From a checkpoint of a small transformer trained on Wikipedia: no biases in attention or MLP, 4252 steps.
Each number is 128 + 32 x the weight over the matrix's rms, rounded and kept within 0 to 255. Layers, rows and columns count from 0. Numbers have three digits each.

# layer 6 MLP gate, 320x128, rms 0.11, rows 87-120, columns 0-63
160131117063131187111169188159079121120172124043139163135156131149111072117164101171105124000120138158120108141090143134112134109145119163143146148119107087101133136092082093146146131132087128
174148152148184133118066066080054090140108131144116118150142151158072119110130174137096126084097147115124163143134134123111103115079107164089146075095076148090134138106178155175074174188149126
091135090165147143123144113109100178148147069142099090090127162149058153095114135148068114133136145136111098107135115129147141118127183143139151158114112128142147171165140151136172131102068124
145138143113140138100118115143099130137107145119144098245110091101146115096114153217101091118114095152127094203077104104149125131081147103128138136151130126086180209092095139152183191174144156
102091130106109101149200114136119118133090077121173099154130129181098128103132172128096105153075174113116100109068098104104148097089129147098158141095142098131078117195159120127090194169120164
098142137158130117168153113134155142127134126126104103146110107164165072131155115157152137060078149063077162116140146148136092116125144176141126072132120109137156180134153145108148180122169128
148108088184167115028150214110129108107147165101104121073089156142136136109131120177119127109092144079119174102128150153132105154136137196102132109106099144133193141141150119163137137119144135
096142106142165202080132130116153146135131131133098106160119126136128106123185140146128144137134136070176156107114112145155121088122100094126117164180162167146189131123089105143078119160114138
105138106124185132146119171152137174105160087122174139160145137195166110099145173130100157150077139150162125183107160111179126183131076141112204126159089122129135096107094151095098123133090106
125139173112138142182119195101107166146139101179094110172127129153122145102115161102127136150149116081093134087049129109108109135139071151117099133147130157148110137128194162177117142138169135
106078111104118151081146160202136086184112063135182174224143151168172137075133132102148128175076179112096130079136113034135089126120151142181161117117105134125127121135116066130162122133110136
147175122144161114107168146156133102150165084104080141142084109234092127113139105135158147095136140114169121151134165158086170150133077116142103177091096095155145123086115103167129102144198067
122090151112120110083097162165168080136151095088112139113085101154101180093154149171113115144110098029185118095102146075116132086140086199167072103134099157151143138154164182218134169162108129
203154088150165092134171120105161099141125119146129182063100102171150124095116096125157179067109170096128083172132127067132133123157103105144121144081132113095120124109176159126158170175105127
131122094144098104146095159130134158096150167109131100103145113126093101129135166105154129170152100118070075130081160106078116153110149090138181090041136110113104170102127091125108133125091129
124121158104085061117020188076107098082112173074145173122155115098086114118121119144153121101102133119173170153112123070119074098079094089094245106152106120110176112168114091133101180148106127
115108073063127146069108145172116139125084140121105154112148089136167133127141133170123096135104143101124178103122134124169140140114114122144095105163121158178173069117129136091122141133137106
143165118129132126152132086130164149147083138127130168096091113158105106101100078163125063117113155055145110095080175087140044133091122127142147117077150126148107209138129150100067114129104148
162129126100203147149213129096165137201128105127059212110130182150138098086157148126168122115170133132149145126145137143185112104158153226128064149158088137149133147243187135104145180161109041
143171116171129167131121180098135150154086122132093119142162110158157101126095119115098105132145118077108112053136081129107082128152101167163144133114151102179120137117142098188174138124105101
160127092114116181137103104142119103105104098144047140120116162188128160126098177145195092132102130138102120133134092107146157118116090143091136110126147097091090132140116109133121152103090144
147178094089104135114114161095130113129129092101126123090148115092100124087122095154132126163077171144168159109126153123099133124096151113054134123148105103111139160118137094112126124206117143
119064148176163163109149123092105144147105086142118167103107058136138110086151122136119125101120171106130098075080129166099048114135105083108080120091066093132091140120146158135170157130135125
120172120159103060122149177138110116138096109077135130164128126139164103070125112178100119164133164116144118129103111084130095181098157138117131097083070099144094123192110101118168139125138098
149069121158131153148104145158072070128085130148091131116136125145086097115154125133129124127116085096096174164109092113149115135074056154105113115091101147123151121106154119152144119117091174
102111140162119133131136130092107123213130108149061100145150127064118092118107142125140141186101112096122130137188072093158101153144139113149191140107134104092084148126125145088105121189067068
128182226160155110100114157173124163146174153051128114092126131136129117073165097143111125081142101136055133208120123111055150132126067174140082133113067142085092149167147155105116084171124138
112078143146136164159161158137142131151155157189108118098086105076169114090075076178127086186132126146139111111117123184134125136097136156144115114096122112130175136135149114129176107172124147
123176099155124151132142140117156107100124154105150097178093153118053153088132122124195132112173104080069119152087138070084089095130141137143143106079129154130132154088080173120121096083165130
195110077116110134076137204143031106150077142128138067100144166135129099113183121142151123145097145117104180182097136098095112142161148148100115095105104113152139095091124138171101177173151142
123140158090121120119136109090072196160095134085094133121077042145147115128126149178125184119115096113169136141112126155120175098137068147081129111121082127132147111157150150103091142160126150
174097167122082168156099121155114110085125109113145116149070118194123167149191178182116086137144102127135108090147140138068115131162128117120141144083105089114076096138245102120141125058134138
124153100122156118108087151142144121147105145142120043079106098071165157119094165119096130130115102087083132100102118118129071149180102140178141084073124088162194074118147077167101104175094131
127156175108158158133118102119116110142145151181115135175128135134149137163122113162064109067128179116166117114136126162157162115148112151118107104142127110139137128125190090170104106142142134
# layer 6 MLP up, 320x128, rms 0.108, rows 87-119, columns 0-63
113098123074138125059092153142113129097147151113112135197122136105151158112124126142162136115134153144126163163115110119121138127194103143094113164087106129140091147056149132126082143131156089
118170153133163097176089164173124117186140140145144146147091072133090131126159177104062108048097115125138182113094114101161062103061086097107170113177190125119089113100144146086154109098112157
105151092116090104136117221145155142135135117120098209145096104154158135097093129133125114126084095158095080153126136129170142108116185142127094127116095089138122145124119162101122219095114152
157106111101106149132130139108056117120136114129123096140124090128137118117139101089136133133109105105181145088052147078101118194113198174118111131161205099119125106187065138166145143103102124
150106098132139065133118101066196132150086129080137133040141071104065075118143128157133178112205138131170133144147141106146065099118155154155128143164064151160136101106097138130145119113121088
112177145156105115139159189141140120114141088141143110134160157139109148126201137119073072161112111165106146127123105161085117107159096110123130070090103140123212102169116092096176104117089101
064079124133161084117100068168124186174100129163125143087139114112100095121108138084200105159106118110122107186158086140105137047107165173172085136160131102100109097133144072060128152151135125
087130135061108107060095143101150126136140109083132098061116128141171121092146123094188136092168140164115117155106156199099170110159094112111127087081102170192101133174172142086154131134151124
087124142112133163151145131099104220131115087126123138146152140143093116146181165096143085162133133165146084113176183153131136139177168097122144124161106120082106068136094073113116121112101173
092128052119138118188072084122087114099176161113152139117121050157130117160139129177065160127075097165078062049119183112146134083138190184115163110160132137107142143145146120130136138084164164
148160098116130123163136169175074112102080152066172139181155143124139119127107125173129127119134124157122152169094158120136106159169140113179178139121132172106110121137119125103174120100185107
167126090103086092128204126100082148177108141094122100143114150123128155131179127128106122078079100155052118132142113108090107119197182150155087136149160176145142115105095101125143108170166082
065142150198134143131077137115054141082149146140064052114155149169125174129140142141106187124132151098177130075107082151055147118110096107113153058122100137162079097161101168168096123111094072
124176076118100068157134138138148147140163143169061100102154121121138140128107072119119089158128142067105135128104100114114154174164147138089097155090153161117099175159098088129128145117130116
157160130099094126123115113112144107120141111063090147106141131141115135131153090099111174062176137120111105114126162098136155109165089119117163128085136041121115181123098093116112127167144114
083178144147159090135115095102098137176126116146095147152110099091106154117107099126126125111120143135170173189128191108133130158147148137139157119172138104136113105054114127099124150086142096
136152117104077116125139136137138117103144110116153119114155186120131111172160124164158131103088114131130128158105118179182126080129095055084076161148115135103172079085106115174098154147166138
131081198137154168165072117133088107197201130148120135125137152084127111091104116162130149075144167153134131127159136124086130128096082096053135071129148119177118098110127150170131113145133119
150192136110171201134094117152131202175099095101123166109151100157154090126088140110102115133106120162059123125136127115131068096111136150171133133183012099112126161139140155153165164084110127
201134150123138084105094117109113143156094172119193143116138146186102156110101169113149127118110187099148149138160178151130105152113088089101148159136140105121147126093099118156127132135151113
107124163129105134146089176149139166128106076128127111110103120155123078143105104076144080121137099126149129154155080106088153118105149119157109132201145090138177121157127192151156102132156185
172106124110131124079127167104146181151112129137137136126127110134165074119154156088119127094155121117169192161123136156078129079105147123176153125102093113161158107100159134136087100098096156
172116101129083085176124216148146136080071121091110128146096152126165118130113143096130071166150086096126123135111119143115160092170099102142126141141091128103144077136168147134081132172154147
194166114166171168103148094098176108096130195191170125066133028058125132134084099098116128166179115111113081138135195089087060182223160125204123146100125147155149164152088146114120144105134074
189100079088159110157077067118121040121140176147148108087148122192086151150134150115139169132119124159090169144122065121191139093167101122076172125124152141041117118117081118198118150105120161
139153131114111103142106164167147097152071071116142174139141059161103118111085148153081196071229137117160138085094173177136127135064090096091157141139109083175048124124111097052084155122181101
105106181161135180156176159131102106109104154100133140026133135102171163146155157145043143081074104115147063072133096111151133073124147155094125145145149131067130073164091115114099107171126147
149183141120153083154188076100116184157129116119130176043120117123142092112218134106166118082104120088170190113125134109135120128137181148115089115157137196096094123134163137154148130129154081
122115132177172100116172069170129102122119116086165134097099095110141135127107156122126139099184166121135096134088043124115168146116060100121141179096140173133135107094113095131175021126135096
155118110162129090161120123119127147143138189192144096152098164186105167130174102117169226154121118120197158152102175119161105144160130095093118105118161093181081150130137250127111172121127146
188125144115127142082125170096150117152161140137122093138158157094204132100139098108150072034096143102083171160128094080093142146113133092138121070080115128170110154116123129166158132133133170
088145149138115126142144120137073111126114127096132135102163169065142132136144091072171163107099057141143112197114135124138100101180133141160140124189133130137147121114096121095143145141119101
137156111093103098127122132120110166158129093127116036094124127137153141166163092120067063175025093070122134077071161123150151155097108125162103114193150115203108113145192183149154155131113116
# layer 6 MLP down (transposed), 320x128, rms 0.105, rows 87-119, columns 0-63
103068157123110086151171100122087185140142142110059168084111149093157157178145104155127148175152113121100082132184126123165102152116143136086157114079068107145169129165141160160072118131123108
169203146126116133151117180154196126181066126108073159167169119160101162116164088144074147141105096147129123150119169086122105110155053147158119180178198090159166121151150090173156128085153133
080046167130152148052120175139056097147115144115143130155159104151090129070143140106085125110097156151098145108119129061131145163142135127147190146154062145081101174131126147110092219130144118
131192164093135140094133156107111046157146132163132156146078131153118118151140104181061120160098148124127076148137081206150143177163125141152152173121099110153158152125117161165117100189174102
130116155185202084130155137124117116101134134121136135119112112099070149033126069149106129092097144081092109146084084112107086084168137120185120137078115064132171129153096097140071145140087088
076131109181108060126152169098103103164140189148141166162143113158129163159149163155129124138130086068087150090153146143106087122192123126063179163136128154104119150111119107144098147130190083
162086138129220121103072138150179165136069170145139136129179106114145107072142116115148139143126117101130111118147094133162142115104098163090122124070145127102142161171109159153079099084085126
123163133164139140111073137126129114153155070115148086099142083099115126000087162094072144123121125081106136096116141080120170128101148148141144111017094151103087167160140142131123139045168121
152152135151154137153097102131122152141147109150112107115073148114068133181121184088064119096132102160142135056108154167079150077134178126161104131155145149103127096120127087121138175071134172
127168101092142170059187121143159095090157133106110147124083152153120104222121129167104112122161135097177172145198156122090128165128081149161097153131108105118152062201126090128115158044124077
149102150105124118139132133197085136115083181120108106182171123082099126123133069104112117120158147134136117133132139031147091119103145116182184147133155127125154145132112117147086130140115140
145160143112188161119116112096113118088130084131151081082182097116142176163109107123087093137158117206118155127122126107106144126192129092147113095104105138083089082082201110089127062154102127
128119143153123132092088165122177063127116106146122141140140150110149099157037106134126185144124132099193112121154125111139122119132119155169088112096155087147093121111158097177158099153093140
066124096103176155151148138096161139143128178170099185105135136117116119182098088116123144096142096060096066085109126172125142138124106172130120146111140184122131186099125165119201086091154105
080131197079123102141116124111132135081104150114165162160129081143146098182188152180173150164097158138113108077123125072150116146129131119130118093115147106100101153138125095110150155144115134
190140125112080138144171180145150160105093091119117156114087155142100143165133137125154111129137169168169124069114078128132113166178124144120145079144148174093108125117152083127164196139141153
136121171162107155189112094122094084128131134089134146080144198075109167216084155102117168082140125163115073132155084101128092094140152117106146127091156113129132110156114082143086209131129161
107150136162120110127099090141132097126095164156134148151156140119141098000127133076156126131189148146125098128107171115149126149123161130126141146090119116173117183097123117105109167137098145
132125139096143136037128104144126172121150187183088098100133080162079125182113163134090156187107109134084137133157159173149149084182116161135116127120119063123085099139092103159190125135100048
119165135111075104102149130145143136140148136150084085088136094158156132087136109112123164084138162110110123107154124112118183191142133116087077162015136149097088177070134115202143115156098106
164133122152102171128142102145146115114127141110141072147103130170109108000155135169098161124143151111136138106098107052171150172106096151172162116104084067115086110160151089135106160097089101
093200092073175111144089078088145134155156159199142125137142183149141141109129178116135090087103098114155161129124142100120083153185110172159092152126178139134137121162098124132116142121171104
141111096121140110129096132097200179148126120104135100118072159086180162190163105111102142117134154082092128099049161191121112095199109152115118098160071087144117142137121091110142116093206119
139149094110111191105073156124065170194144150109163089088064031126140121130120097123100150128150145071127142150141174153081133168093102139207115097142172204134083124158125160180118137229166121
150134147092163139158089137104135077142232196150124136142133132101092081111072136115150106121150151099134072185179095108132156134128171151145144154195182160087197151194138174108119146105131097
104120143057150155111043134132157068097125072148141097078120071160097162048146139117119137129209094130135120192112132143090157135126152101135092128172128192173139095120101114121087100081154151
120188143201088124104095116135165192128154148063091110135075133177127164122105143106096101088145107095179079122094199159118114067146136168137118137123076082057138082135034119165093091198167119
085096106091111147046127077130132159153144087102138092097144118158094119021193125144126137169143099141115147148052137162069118128146122131124099118185139139116090160111094094116129118148093123
178177134151114126150093086132167174090145174164125074148138158113132135174091120124094135117189104158150046154178154146154089087170127169138153163140155060185152156129162116110146156124139121
104161128155111117103107192158079078105130156184153143138073091110137105141103186155117102130119115137189148138166122076153136084097085118134116097151121144143173127155161113084129138129169126
130152107105118120094180100113111130107087122123099116104066116102129123045113124152111179122107141104134144085117177150117128110113121123106139112120082129139170104140137176145086122143150132
166098159110105148127117114137149133117085126135113131156103065145104140049104178149101121170181161094110129082142142126101124111097112114122145133115129109124128117164160145150104116092111175
099109129098093142091100122108130146134138114157147128118140145139124134255167140164042116121102162137151110150095114129127107101078112104092142098161135121090120103101160157117109128125172169